{
  "n_layer": 16,
  "d_model": 64,
  "n_head": 3,
  "n_kv_head": 3,
  "head_dim": 32,
  "d_mlp": 256,
  "vocab_size": 8192,
  "activation": "tanh_gelu",
  "norm": "layernorm",
  "norm_place": "pre",
  "norm_eps": 1e-06,
  "positions": "learned",
  "qk_norm": false,
  "attn_scale": 0.177,
  "bias": "all",
  "tie_embeddings": true,
  "parallel_block": false,
  "init": "uniform",
  "init_std_qkv": 0.0625,
  "init_std_o": 0.011,
  "init_std_up": 0.0625,
  "init_std_down": 0.011,
  "init_out_by_depth": true,
  "optimizer": "soap_variant",
  "lr": 0.00683,
  "lr_mult_up": 0.85,
  "beta1": 0.95,
  "beta2": 0.95,
  "lr_head": 0.0171,
  "grad_clip": 2.0,
  "warmup_steps": 200,
  "schedule": "wsd",
  "decay_fraction": 0.916,
  "decay_shape": "cos",
  "final_lr_fraction": 0.05,
  "batch_tokens": 32768,
  "seq_len": 2048,
  "doc_mask": false,
  "train_tokens": 112800000,
  "steps": 3443,
  "dataset": "wikipedia_en"
}
Each number is 128 + 32 x the weight over the matrix's rms, rounded and kept within 0 to 255. Layers, rows and columns count from 0. Numbers have three digits each.

# layer 8 attention output (transposed), 96x64, rms 0.106, rows 53-95, columns 0-63
176122079112104137119160034128147130125127107134160135146141165146104151111133114088111133157104171119161124166103095130089163111154071100174136085120097119096095167097126130139132103164134079
155144140162097160176100165121153176149156176187168122148144135089141119129121163168153132140086059146149136099171151142164147085104131104162150106114141114153151117119076106137118136143126163
137183154095174145103118103105147144110156116115136167142142117120155181149105144121172163128043127158178098111133167141196112099134134119168131153164133139090128124127138139127090151163164160
176147135191134107117093109090066076123109165151135100116093141178146130127113119123119133098147150132133078145145186144104139137119104241176156132122115142086078123094108139156168109097121135
136158105148199154119155148045185165089108111106157136207122160163084111094110123125137120144085128136120114165092108133107173146075090163093107153105173143149163108167110201065098134133142139
140161156175128187078146155117174197101145134127115161114142197099135077134126176117195117189206181077071099094125168157180148136110108099164068116145135090079119115143114160132073112129158165
120087161142144179163189133136107150116112142096107168124133123124112051139063136134175129129151136173160135104127141133137090144106136118123123069113166080129175133094127121188160183126174191
097083149118186118111163105134131099211170139174091118109131081113199112092114155151116155106094163054190113164178125150107119084100160159138163164087155086178148124129105132143164132116113121
129122106155122106145190190120120148075192083148100141143127049098145171144064121111135123132162106115157110132100171174068128157074143056105140137159189173188128152067129146138151110117045154
097095140164133146159112090063083119134162143151050181114167126113181080150178136128102116128116170103134161146104172124158166169166094174158158125117092109127075066160154189213113167114170128
117171086156152099156129128119059152112150151152088018089127090183132196101089149122097152109139165100104140103123114131100099164094100062142162105159036168107147175143108141051134137129082138
145099126114144099169139139131066122118157181060114122162171115106123192149142118127138227073089145137118070167101071126082139126115212142124160145135195157097098068149156096073123083132070185
139117103125080037139110104134123083091129174120096117131091122104093120142108088131145159113110104166100121136107179110128164126127100151125151132145128167044196167111134165091162121219152090
157133064067160140119074079134083092111060154157170095155123105127105079132147092133064114124123126051129161143079089137172155116135121193092123146073108130221145124103093118139114220099108145
072149119184148158101126093140119127114122111178144127201176181158100120128119098100089138173148115149152102183206129137149186123133130121171105142212092234162181130166133131114149125119183127
134129127121130090120111078132091046115137217120145096092109131142143151107137115131134079135112073169143136066131110094096152106198081096143110097171104126057143167127130127096138146111067130
105050101119125037227124153165114081142150087144164107160172138183095186162129132098116129123130101120077120194105095146042107108077181119103159142103151149168126130132157075120141147098103081
139177192127140176161137121159131167151167127190118119101122144123139174129146128161158186156126148143161109104111168142165098132157163101128138153147169095148224121121155160090137144126101117
129096098121159178191062129148102184033106134048095161150108136103126114190128114165119059050113119165163156174120070144158172178097162118093113051125172124161149136122164051141205138168122131
108086159107134177142097146131151107098111134097146172122150124150070092150092142131103161138166089154104105153162134087116072088099088168100091094126136081119117100131118099130131099088146103
138155091165117075150130095110108123070060084100136158119129132128072063125163138134100068109145119186133133149145129068104195132096088073112161074140152104072160145190157131107134156164147132
159151130153112128117092141109144159208097121080123133079099142125142115084147167164176182129123161095111099090165174142167145126094082067108158106149131112089159114177100167124110125155145094
120136136159132144148125130149108114122098143128144104100094102151151220128149139121160144128137108119141157091156136122195150125165136090125116151153117105128136160203126113122153187134142123
184079167137153131144135161083097109107112069137131175175138092072148146138103178113091147144067135153109148127123128142102158152050109132103071136069126186103084136124120190120096130098099176
125144091123126180150135164114152098137123093088145162098118109143164143061157184079109159174093083164123057078168119144184156086125163068176120166127119110106137118231142173074121139152106155
121111167137151170147123186158167128149155063195101173129125146088086134132125122108160116143106137150110138134087135064068160139097112161109110060086140125110136095115112167132144084163169132
126137105111106150172176181130123192117154102131147121125063110150180113138105106147126166189162077175118127097061178129146137143132142117089122146131131122160113111039128201128137098159128114
089143236142155108141209109087117108184142131144140160068216170107145109125184112134142123133152108134162145182142097104074132139116175110126189096079137130094061123134153100163135166077078105
029060144105088168154154139127133115139042097165165153124118146103092134097144119070108088134149084144103108207071115074138166110097200130167203129116172190183144175095149082123113064075124129
097133160140088081146169153127087135138177151171128108132144138156174118082096139195136190144203184130124120116098212113050152177125148130128159122130203140145154084101129141116188130132109101
107116152065161135113103178095108158102134140117100126120118078116172084115095110153128124116112107101108123105140128205117109139134146129063114107059160099116093087161139187096169121112069145
097077187146047140117142151198100148166152112142092102092113187112137091108172139172144116096142086129088165122189196148125155184155134119110108133128206144066175171115103091090139061123126153
097122075096084075157086158171087160129075152161102110144137154170169213090117071188130119149182123206110095103121110168149093131111115099175120123100154152168164162096152124063137102137140162
112109162146156085158158128126123088092142148156074106146096056166116136162113115103112147134094120123117109171173118162129090136128141148172140120160077135101177112099166116093133151119098105
107156106136145121157144135138142158152141155164137116150124123166136157120138124140182128191166122119104124150179132179126123107181165093152121110169163138115148112092111097169167149115119124
119125141084144161103137098107133098083106213101164160193155140143089084162114150053166147130125120162136143205171105072159180194140120135126142137187106177093082207165113198127143119175124146
078111162085139126045110152111113098109140134138160115131124105135096169130057107101090087084145119083125152134109109151135115149153078174144127135083076135089094168124154120138127086078092136
102127064222180094124067094119117123116131162118158098198145134187082192147183113143075125159213134144105123123167113145142127152121165171126035136168132157174120092136139138128149155137156176
075150089130145113135208061183126137138091114160126108161133118110128081115119110097191082119129140049125149164174138101102107114167132047129152115118121119165175138028106044110177143091159148
151177176137133108123130185129094148111131158214129057117125113137127150154124154134115132093085158089142121179166143146179149146172102104176124127125086138166157124100147127107105157090156145
138051122082119072152102086142062063092128186094036099155129061179176123123123081167073129153115135117168117104085104232104079130157150103151121143101085122144158116104177136185130079185080062
180177107185147128155156127116144160132147113134103116145156106135123094149194214124141110157124198054122172129127129097099116086135165139105138133102126139171104088149161088132134184077160162
086111061180108098136108163135110185093147100113087150180111083109151135168149123143118141083104133129115095125187151093143145133136145156140140090107074160078161082187159108025135078119161169
# layer 8 attention value, 96x64, rms 0.125, rows 54-95, columns 0-63
148131111109146116084121130169151109109160085122060170090064120140130159155131108113158099127156187125120100093104144122115141221151115153079146104103082145130114121175153152105147169100128113
113085105166054112174143152168136141138108140161157124098092125142055113109138146083048124120189121101120113117172099101073156176149115168105124137097096111180163128152155154093163104166073096
119123158014092065136131130092179183112174167124118160158193106060116129135118122123138153138126157150152189091131067088140087119183136063095101107137128143153147152122122129121072116158141124
147126120078107094133049151198059091159129135142136185092149099086165138171151167068071136116179133133162090138153141064215120119140221126116173104160120165097103156093145145164170158144151117
116127130117163114144128099171131130236143147077137082110155087212138189083111107131116150109054101161215188142177137043091133186139142153113123128147108170181099103084147130148157133104116073
139169103141107101097115132161147121131121118119156125088135161110155172127204105137123095172107127170116168218095124161114165137170123133041117193188086168114063122177121104082182073161116081
195181070082081094156119170107152132079120126098147111156117147132046109134173105123150145128130090185064199064074138161111122135151131087102106097126123159135097119119193108154118137146186141
125119152123139161183142086147084125149086162127154094144164222145169101091190113126104155147137146210110119127132096137164100101158157163095121118070103118071108079147162117071117162157248103
191147136154147125124123136159230162130150106116203024128072103151113135169095115165114134128167104149170115127164072117043110087110147119117054126139164166110088194081109090110115084210109078
066102186063050083105140120099152086129106113103161172168101154112204141144125092110145117153132106120155084128150160131147207090169169164138077128079198099144136031066204119158072137160154105
123174127153138123106124138122208130146066114119144084090100143185149089179101159115164072104130107085129205108123130101117138198092146103087122199161143103166136202165150146136079102095083123
148126128149135192094145088143143131126172107149102120122121132136111150113085127186194113097110068124102195119122095137080063136104096076159109095078156152142137079121159140113131142172094158
133153172179140147133142098164103148162100122136175113129160077147155171070103069059057123125137158197098139170164179103192191068107148141141163125075132087103176119136160116128117169121115166
159150086108140170143080124138100165137137155100113159095165093168133136064125104129131152115158129130108165148072106149103122146177090101093156110112103164130144176160122136060145140134236161
169098145168144147137155101132090094118077173115132075112176140157099112145146112156162155125116117119115157086099113133112063167095162093115152109088042083128142120128161151115146058130168078
130170098141145151156139159155173204154123136123137118113110119159089143105111163075078129096106129108235169065153154103049116109051213117128110118172105100125090177107106113085165111119092105
127126130141124086100129156170082127114149125129120120092164134139170127151154123109148147144131145129129101144139063085196136134127125119152134089116151131127087167141074137161156080135093103
117115115117198159103114144153173188151171200113133072151160048108121166121090077081147121117099130122090108070171122084108102135091147145116148198124205109180094103102122093165115116065152122
139153127131129113136105134109120135156118132100150130205125110110131150091134060131060094132087126106139118071118101173076168144136104133116125137102180135119103156107136108139147100137158110
145071087126177188165147087094184150107152157145137087120158099146114183117128108157159165105112164135090109097159152120110134185137145109120129138088083133140113104106115131104103085162181147
123159118136093140144160083096143112094126093146049098147168148105126111152137172173173136085137102200107099144094073145160082102208106107125134166123100166133143086135089102143082120092130176
151108114133209105119162132135096148133093118126148151140153138161155132143136158124112133096142109179139104156142113148157077112131122065146143136104092118119138131100086139141125107101151115
066173102086066150120141127131167125118115079107173085161111109123162158137168163150080144112079151120082165150132165148114106130091086141082147127168133095102133116115099138151153142118116155
122075098088131120134073105109089124108105090162148126143169174098099113112197125173152177103086160174145151174161111132175159104127117102110149182191087164098116155131095187117063155136165137
103181113115106132091155146091137162121212108055131120101102142085105155134121134160109129148140088094084117149162139193090129140141135147185136139163168135193092129123137155179136090157167142
113134132107151075082100143126063092115119047131093184146114119130085175109101135165194122137060134082101132137108145137142144089114112135116146084161151105118116160126069086138146116123056094
067149122094059093196110134141124089140106177107127115108120165098103119131090189076095124164063167061203091092176097118162141214159190206122084124121083029160096154086127173133120094129171113
142189134071152080131125145165096153138204115067128165122048102109082173066115115019163128130083123098168139086158139116105165198119196121097107109129134124158087139134184184154092123127160067
141159099150084107097144154149180092100107106135114149092113109138080166182108150127179125108110154088193161150189116143104138159161071097170141094100184137176150149088097111105164118103068087
095137137142080136121143153137138106096064141149107134171136153071139132153101137151115143126103178099144145140145120110171168080103094099125128210133161089131197094105099137131091111084108149
147148163084082077089176180138184115156150136123070149161109138105076139199139147174210166140155187153116105062168057093137105159126119115103131094116136132175170125078120178134121143177145097
149150133127174119120121136172098150184141140119078141089125127171090197159145148099134175102064139176160194116149151109090131093122048074112151139161132163168156145175135097121137087120111076
181088111169094122115114148133112126135139147125090119114119144150170105130098148200091132096147147088167147111132109051117100143074148086155161134138130120109091179099123131139204138108148167
139113131148132105130130155143115170130102144147122149110123119123122144136160131171108162137170111103169133118146108100131109122141163119108146139123145152187129155151147132121121132155128088
079162120111160210110119044127118150100146175138150040174129210153143120138167091142179118127118125080119179093118152126116121181098125136114143145069110111125122093100161156111098135148208138
098147112137095131176151146169106092118073154094093173165145160128124119109148107092117099094147132096135126139105161111086158123136109124149096149112130148093147078117178164144196169059168145
174104134165130144080132170135170139157107112080146130146142076171173094119078101138109152070151147163148209158102185102102152070142106115071120109087082144154131160163140064068125132135168106
173111152119142138088133141157109139105146160199134141100080084112122105167153131077093129153204111058125063099174095088143142165134162127151155153086119138155115116094156072084141100217130085
191140135126180134125106142117157097155115151138115151096152158132164119135154133133082159084153087108143149111116134066161125154132107084128168130122103164116106115149087091173237163128144174
086157119151115163134137162175106115143159184147091158094168144128140103144076079155115102127097171086210163115123157084144058071122083144130183110163120156101089128178178128154137137068074113
086094117114137079112105129110177152135131140169169169106087084102156117154130097119048122111171130129144121129139159151148165134142177144148078129156094121129100096116051078117124154124092139
187123080138148099096059153095169183137132152160142173148120117113112139114126118160177134100152124113055204147101134127094111119122079037149111227170107142168140133128120104095134124136128160
# layer 8 attention query, 96x64, rms 0.126, rows 64-95, columns 0-63
132190143159152131089117128152104124182079069061088080085114138137130057068134105105045151086176133106156126104126160112207108129126049113105112174146111105167135106144127175133079153076134189
174135037094089137145133110163110132153148114142150143157146150078138150118132135199140124116179105080120147114168159137146135166164129182120158134093125104135135150153063149181064144158146130
155162149114145106154100116166090160148112153178123082150165111067193097148076176107181166092116173103123138144148122175092135114169082170155143142163069168102125095096150182116120164193113131
103107149152171137085102083079125212122186097138156156139118137106142116138126135135114111098093160120140148145101143079036156096129159102103088162118158159100000137128072105157100108121094136
202066149139131151102125102097206157054114138196185147113109099156100147167113161141131078102020139156177162115078144128073136099183104166182109136086156111113177135127105131193136109129135135
099171158103155189047119142129083115182078147160119111105105105056167230118118118095153158126152137154107088066117081128087178107144127076170050157107128105131110189156179172117087121168145170
178104099145123132140101171102151116104108098075146197182145110077057077211110171123133100126085136116186146181086122159086080123103098161131114104094095129157068093096124081163169133093153121
160094111132117132142150174141121189169113120162178151103162122158098105105141134127114170164078141089124131113109182132119082075159110109121151111073154086129148081113098160149128103155161096
091134167149146153107140098105071049116086174134149172128180153194116094163106165130142130197133179081138112205108081150116048117123120143152103139090091105180094138098148178195140158120122090
145132160117123170115090152097119090106107121102152184156082123118141150082079077103144202093114144111145135151178137154156123145101114121156166127086100161117117123185093110088078141110147115
134051093117175104156087146148170142075184081148123203141138112148112113150176134146150156139086084155171143157098107149177094110129153180193127177132133122122135091088154100161140097148142134
085164142166138109103212103149078083172143129168127095130169153151159213090117142102141119113168090176144095134184112119133117084114126094157136077177139128130121177133147090054087130133144173
100101152163129149154177129177139076141134134095087130061096100095180127072157094102169136108105076114085151100162174137123146143188136054097115133110148103137097138193135115148080117109152151
115148142107125125047181157197079084114088101178119151095066118117136083045078079120165136134155104100160172105184211096169141118183053051118201136167078085087183179099046203124132132194139116
163101177135063163130150098120139139107139129194060189173125096202170124169161152126162116144111204108127093150177188131033106108169120089074146119160193127142099172161130199100188127145102122
192125126075201090112110154152183137130196166156144121124164126103104118101093179139131097103095096124139130153114079161116057170094154107136208162033118120108145076096137048157037165099110132
187154101144125152160127113089110127155142154150067113088164098148084120155115141155161168135132174118170122206083149167053215118127118100111120060099099155128152134063150139145198122119120143
125100131129101206088139155114112117117114112153078142109175159122095116099186108113168185111104102118146145143143084122141131169115126165143206147135100148132147154185133108115115053079152127
139128155172151085100147111099136078158132159108101136190171111135123105089071130206165124170147125104175189120091146147093116178111119159148076146116110110116134128108128158135132114165113132
146143193169137133098112154200107032134186125144137133164166146186064147144196132138105107102156161130150090154101101039150088130134146152071102137129129138163121181142166189069117083188119161
200156146154100111161096112074121148082160126109140098172113115149185124206159117117117125147114124131110152140139130176055080153144111170155139087110140137157113086143132115132132123085121115
151150136143139195117103050059129216083143140111129144155090079118165141112150208183070030101086150139153098133119078147081099106150188148190089133121118088113110082132149113133199081112125128
142146094131131111104105074064150172106144169206122094225092084128143215130118165179119112115053133147149119178124121211145182137108124144169127141116110148118112160141098102108152163064151205
157094112072115091125146093061134152136155167162160114143166098119116087133097174148086092158111117172156146090080091167039165133110109211078125091101110137162101120110154138136221102153125097
149162092086110092198136056038158174122172109197198077185077100078122159183137185170132077100045132181118088186080122109062188106082156116146181116088133114097184081134105147148185103119085162
137127105124180114088119111133131148082141108107149179118151110147104118143075124138140181131157045180149189117121146126102149174129071144115165155082070183149194159117106117109110122104145125
157203193139136118126206129194088163143125114105140103092052098099160144052128145150187250099128112048109144081122141077203068150188150120126121170128136072141135124164127149089086189097124151
146187094093127116160157088155161139117095136145106120107109114143150153128102146117163139178150073100178137093134122138146200061146093099152170154077122162190206151087112148150153157127118099
048194099176131213091154117202083102133062111077109149156168113119110126028126091162108213127222109104137090081121157054249179136135134075093103138136110079119107163204163170079157160124096144
156118116119126156198160142149110111109135154111130152117122194136167035101135084125160142097114147114123110139209174165142131168178085082147133161101115122105100195135165162138143108140130119
182101164179115144192124115127156147109172171143140155166141152095133091152145060144149065163094127143159108163156135171135022112166164175078142143114119131147157082081150054147186121097121087
145149119122130115130145105134108108108139141143096123096158137121108051138117174162121083145161149132180100114092097117097108071104105101077070067189098086175197124126129120154148194128120109
# layer 8 attention key, 96x64, rms 0.129, rows 64-95, columns 0-63
151146118228155204111127189081153188115065157046096098170130159079175127159094154110175214198089160106116144117144147160187087204157071102102108144192125181171085113153151091186113189085090096
145131086136055144142120122132117119148139158142173173057116159096146146081128087124171164162157095148114133127127176100118149132126078137146165134080099158088092094145047145132101152106090083
160078139117172114024102152106141123107099139227106115065114104117121137117109115127141145107055181154118103177091158093133164092143142140136152133135136140113151140125091169172125091130145123
101122158162116127080106127115142132151194094123207147112184137135165095076173142102143113055093173125127160153187135080101136115122118115161087152114167096141066156189112121106123110162172161
145124162082130108126163138171172081129191091148127157084135117128098173105163118092098118092109132105214158059099128129150075096127074154177075182106171112068214174190164139123100110164144161
075094158115122146091137196122071083150084151086125164123161082144141167154113120086155180122113073163159119124110108130058184137170131123100103148126091152135092190119187203123078117204164167
124136100120174108146086115125190112180188074170114136120118114127100102128167093176116033065131135114160145152093126123100052075089066176114082112094110106153108076107132097206103092160151107
107112129170165182177146107158149163133154095176123144128161160099121217110123153107115173132103148106137119128111159104109114107108128110141128133115140159108164087096134155110136152134152178
129086176108123197128116078112127118155155136144071148147171124143100192163158157142134101149133169143131119148064124156127041122112133143185025142124088105159093133110119160199070109129138084
161060117127080156173067163126165114174154152101131147125111099138102173161070077127127116120131161188112101177129111093114132142116148125159135102171134152108138123124116118142142122114108132
149149102099169027156137132151193125061222114124090128131147121141155160131114130141156117111103144085154131079131127158123070112086106189191166145139098097120108092170169106127098164100127122
098163115174066135092178131140079097092072154127094121177143133128136169149113132143163111167144114150093136095198142106100145138167150099120159095119098164155172235121101110072129108136113146
120091172146105181136202165121064130093060186087131131121117126105122078137120122129171107163106107118150081088186144121044123169146151085130133144148136140087061111159134097098135148156101149
078119155105136216097148142116113170093111133160172140135061129099168178113078144049079131141110134127132143055164149090157198127127060084113118107183086196069159158078103148176107200162091112
133134165102118171131143072115119120116181115183116177085094095189153147110150097134123121086087173112129110125182148099126102075187137108078078133144164079103124145202129153088170119129101128
192119061129183062158146133114115107175188188180105082133158091113104176069142116159133094111106104124126173133124110139198111197110137167153152119131125088089162140068135080155066107165112128
123133092052151132099099124175162168161158134189178173145118102105093083094211154155128122123126166079160072136108125108128106052130154078064114121079184082177134107137118154172143104115170136
123114074107117176150142120175111117133141141123101117161141143134125061105143095125159156116123140166113141131145090147078105112113087133157153096184122161095176161121153128119110123095123132
103152162152084097065167132104175116152151163159159123126158100130120079100101107134117120169173174071115131112085168149119120186125092158127131131075124117177119150169115121204123123133136108
159143119154138161088188138150062106106153180048121113230182146157104118185112175097142156145174127136148111111145132109138012125218106159080125116159088171171076115109093137101138145152080089
157149169095115096139084124079171129145181116176108085115118156140123097134164068147120104134097124137105131165137144117127067128135124141110154130079166112111128141178145155177129093110149114
134160166124138122096114126137170069086141122131117122041147123157115103067183082093132090052155143141126098102146055123169104140123096144125066126131092049165145161110152165079098060116143177
118168073065068111148118178150146072144131137181139111093097068082086164108124080134128138062105110080095146154180140150193147172117112132177105116149125093126149171173107142100135092100127122
166151123099120144126155126161156125125141083188178044101163121131140111073147123168121086127199127102130151116087140158093151127090118143087154155075111108116140124165144176159167153118161135
113183120064167086114112142150174046117201059187197093138122093141088137073233127141141112067155089103170060161128121086215211099083158124085134152108177048085217128178115178070104091139135185
107111105076139113134053197132125173132140119165175134153142100149108146115132110118110115156157117165073191115131117133100140135131113130156153126079138150115187107160089123158100178126118093
120139164195125178105165161112105151130067140097150086089047132095120206110092126075197209163139147121095127086104158057175105141181145092168120092187111112091103118132143107075075155099135127
095130128069098142167098176151112155126068120162156130106114096167092187071137124136161101184106085131118102110116113106170151110102127086161146149133162077151178106142142124139129171115178089
135154139199103205119153139094049202109008160016196159136145099077178145177065164096195215189133146125113101130126098137095161139141118130145125077133079183202099048068131076141094192075100116
165164144076111172130142148134121134160107151147073123079109162105185123104099142087146120148111165133112081126155109154102136119137144075129116145125129116110081094148124118143176152151039114
166187174107092078167134107128173146124163139193120129167112175128147108081200058142115057095116155136128088168132164173168064078119181181115136159114110116138164116171173050150179096096129149
103136164162141118092129137115078122159132097149152152113136118133167102086150190185113105184118133107140094102144099144175102113145146115105085088125106132176159106128109134159115152120153111
# layer 8 MLP up, 256x64, rms 0.108, rows 0-32, columns 0-63
148083079111180140085128147167140173132182176126090084117191077061145063166068171102113090142180099120084138124064126148153118115187132157059125136152161141139116179159173141093109159127135073
117064118130093162133181174167120099144148095092117087143120103130097114102166109089098134146130089143114137088152074146124107136147163137090132169121131098148142116161147140104145123158097098
151149162133115126173094133102164160096131114128093125084142136151140145094141140130124118101151102127131134134098165121124128132131109113133151110114159116158099150115118164084108140137065098
192123136067120137143125106130149112121087066113145146161180134133158134126123120117137159142150138112121099159131155132119178194112115107102149150160117110082070130161198092100165124111134101
120152223123166145132095110116098167136141114179129109133115159125170183039133130144132165140077127114090075110137117199123101141109174132114148161128153150091125118067154111097127127129137136
113100169122131119115090078168109138114152134133102088170182100094091118131128135130176155106102108116102123141124130166176135140146153159090198092151110119086127133089102176107142093117126131
119169107187146161125174127097147096126131167177072094053145159153128096145109184102122155093131152151171093101185109124125217139145144082053130166164116146176082171148131130123119061134178180
145146167146111083154143130120070086145144125161143088152106102143120158151111157069140135154126116136169147131081143124161078147139101126156112163158085166111120164127109143098089122099134115
162165102155113148075141130134109124092111178143092145077161095119086140114177126127135158104193119079141127165151149165107143130141094133114174114111194083220120160159119132074131157158143128
105136144115167151120096093162116132113159167151093143194164152108104116124085133049095123132144120166134101073141142148105112117151168092103155218131056147125127166165132179161062100118198135
155041141168143125180166146144085095119147174198075143123133065055172178126134114087143087132132146114146110100165097123166142088140165118093180105145134093050117143155151170147156199084122160
150102123081136105106112159125149103075090175138167159160159132144076105088138162135089180155113063120121141134190104199102110109143119142137103070124165102202105143133150096125132096115144164
103103160086101124146151145163108096181121116115087183139159118181139150147155158163139128112090129143155091100121196154154132131154083138137174138154074119184120088112068128141158117125123155
090131138120090131053144110107154109211096114163155121103128102153177139130095170119144118116182128090118157092143121089165135138088109171131064108153136099132129114091190171089175150174114118
143112120159136106133156158199087123181090142044077097116130090103134108151139202126085145094160107067118116148148116124142070119123087159094109163151158120068107054163090071124118178148177142
181156163139179158126140164105132137108180171152091111118111100130168168095118145156167076091161116147134122101083108154156092133153094149125090086122092165134146146112106159124106124114064111
137044088173057076059112136118073097127125057096098087110115104124110147133107142094121126173127146123164119178163117157134177131104077202095105114183125089151106086132165166098119175144155175
074056147074180102117122093112156067084082114140114173152171168114201149118086131182125130098108129129184133146203108127217123165179133170071125114190144142129086150160079143184160153086159129
115120151094138115112167159145211122078112130193160085106174111162142177084110122103182058135152147134059141132190093162132091152107124109110144035157084130134084120174151144116174121172069098
143125072157159087079097117106197137121109158122111149213169103130147157094125121104167131091105077117120177104149134163146101137163143055114184116184158158145137077131089083123116124114135187
130095144188143144165152175150123118149152195089128121126126101179183097111158143088174125084146152134135069106146094172121130108063123085075175145132135127107141128112110113152106092150103139
136103120136101129091158167053106123169123129102044093106141161082128110108180136157191131087085131136158149126145070159096173166136150144123098116149136132165157152134164216080101127142115162
166153077126107075198135134118131117128113128065143102210096122092137124108131090126107132113114113147057093166159210154112138165172097157153147112121145143176092116096069098146134105124136153
195139081180168121111190113138136147094135079184106155109154096116157146144140118120159130168096105156128129157120130163158077112087112112139147113132106124116053101119124140127134149131128172
118083105154168154128127181174114153026110156109099106097120157091138104118139141113151175092112107122176116134105114112126118140164103139098150080148201102089120129156123211109110134102126156
119164109086153157124172087103115143093154129094124168092130090091164129098108134113100161068135029160126118143181161198067092124131158135179077133152102115132155079082119141128163120097167152
128114121130146143140150169093107100109102102093077120117157139149120129146130177082184101118125111171117102150108173092138114175102089169106140151103156122112104149087141121090125112119112108
104136178097039101175165135150056051177094104101103115169123145109143137124081177099141026073143113073185090082175090106112158163118107161082115197100066145090117142119116161181167121137131212
092024090071081143141116129160111131139138108197065085209156154164204114129105150061154048147072061119151169116191117114133149173131132162042132115101229146094124077112135147182160138103086135
188134068109168184124135130141180146104140111163096132185152177177179126165091152116157152135158077137121060080188098179123078101106090084117153149123162126149140106151096131112128098140110143
151128090110125130120147094109133126123112094120095110106131194123203105088148151136168146134136173153128118146139087171075138128111089188076195184147126162135111135156109188134056130122156152
148140172210118130052189105155140115118169184095119087122151053128093178060128104118118136177145172164102082087190137150167163070060161172101136181108101161151106125127079141112084086115145150
086096130120133078155144188139109098074043175086148099062138116109092097132153218101127145104173141106140128101153166145223113130150130141077105108105151086152166142066186194087118128100162087
# layer 8 MLP down (transposed), 256x64, rms 0.126, rows 0-31, columns 0-63
078145124149054131113111113068156143134166135125099111098066137187136033137148150117135158108057145072224116093137201166138201106133058121176209121131113146137150142097155154184190129206120139
096104154081205159116088107153133139097094113122098074086101128180154107072101127076115114113149130168122130140094166139151101094147168177105159029164132201123113092090150157152164108065109145
092116117155107073102123096148102117092074132089101128127165121120100084119131107126115174133105152090121114178142147118100111102118141156129117141116108174144118112098098120102164144103128128
086148138188161127098094186165090104152085155133125100135107124106104131131163078128153144083177074123128131108141125180106055108098157097144147139080109139145176130095120163153174129116113149
147128184147147085142116132134142071151159134103080099112094185158115116170087098081165124129135134153116118077141109120178129130111089141132134108158106125109098129147158126112145114166134135
085089113092093125112139170178142131136111132204149110070087104115136153115122119070147105139082148136118119122143155195154109099084048164125181078143105096172181141108168116118119083098151090
096069146127135130110100190176143142176106123180084113052087125104103145098148113108123141168112100111090154144156093127127106162069126172133101060121137208112176080062127161139103142175196144
139135169167126097175159160129078095103139144106121120179151099129085138160158193133152141131154156085125143181173146136128139166131140120151141145095102130148098129217108188083150156110149091
152126115102111110139224083072143117149140155137132114065132129088191120140132133148176144094127116195126133205138141154123061115143139148140169112150148123149174185169147036189169127147108142
132113107166140124144100087101077137113152134120115157126217129100127124110145184190133098062121103149095155154101128145054146104095152120098137139085107133131127113117168142114128112101131156
104095138102110147186083193167130086117138190102128148203067134130126083143136046112154152106222169153117129091147065141101075115137136062142125163183127139143121144177162145123083179144136166
156145106088119135148146076084108128092110134111078130145125082154158044117115133104092074137084140073130158108123130116153131162102121126150117142132100109087088085132120110132116136169129112
132086142097106127108095139095124161104161086093127160166075123153108111172118155125090101098108131084131115155089091106147114168091108141130125131145107117129121107104118087095108144093120156
101132112168136166124155146168165114096109142113052104131142058147160169134146132137097121144132186122166097100109108120159097164141181130123108123111154085147117117148125139164123100165186072
117110159102116144146150119091115086137165137055154224122142126157142122159091069088179177096101129167152111193107109128091144079116056132150165151055093195151171107147173233123135066063114102
118153103091140126121116138122129095129115166105141134194185118117101128100130135095142150139166141120107082138149141134119107141110150154115167154116146142161123195158096155159145132072127150
098181148160164111124119149118186186074127170171064082209100137155141108127186123134117090134105126105113196095148127062149135181167124105169094106073107109108129143115172055083170124147111070
123162099088160144180126152111143078129204106042088137113156140099137126117090079110145188118140151154133050130136135101141140142159143087137104157110139122148101105095099162179075099155162096
105084118127078070102128151104130086134101186110128126088172127129048138110136111129108169182124165068112176107101147149157134098072143130162171129131175174138156122134141120061080133076138102
121114176127102109120208118106112116172065205129146073124150144121168147073103146142137108115176155153128165124093070138158117090134144148116102069087102196160149109113163169146212098141111158
154174156169181143139125117167120090080119109102142134217111094117146127114155181158151163160192135122156097146116140118144106150152159087121163167102137142170140143139093145130092194108160075
095120153129155150022173149184099153170122125159177145156100099122118129142092117084079168136138164077145095126112092107156027089194146173108106136109136111149122096086159149103107117158117105
110161138144175124114151159130126110194122144126102120117164146126095163155144094107148085113153189103163167098085093168120165127116105137109106118159112108115131128130151146116134137174110114
127139164067161131108096187141098113186135106111150095136129165138148107135111153118135169107125107109111145139107130113098150126142156092180163144142138134120207133153061141147142168120082115
126125112133143132127105109112113134164161114137147131150171144131114160141121137127181045160136147081148171156137107097129140118084131128138117119050113168136141122123087183140105115057171075
128134083122095111154126093094104143156187149151117123134119147112118160109102114140126168109145123094140112073115118086138156134171102110151077122131142074146190076068167154102099110128153088
159170093135106150080086130119155110126092128113153151196090113095107141127180120154129113142112116094165138157176083117126137125082124096177113123144086109122162081173089116129121164086109092
112102107097033053094148138132074135152114166145186055122204165132068143144111139067141095119129149138130127127077038118043145138093133158164138112093140048112094110100096114120200101101131124
176121078144122119169193119041132163127081123075097128118168032134117211059154157124119102052041128162061171160124119121109141078127151133107145090071114139177135137077189140118142089111129041
079089112152099160133124142075190182110112204136170173080132123136089107074091153140118130073170099110103162129157159126070163139159071125152090185119139162107172177114075099131178066137079156
128199117122181200146122093115180172111133096149208133139170143154150123094116124118153130074116107147144134137168119161107108143144113089135096078121116123102152103166095147099129111097079128
137087134073129191135126094128138234157169118145114177048124088160128151102126143193129146109157081113113187128147153174129131151141097126181115081138196068126146178126183093123214067147100078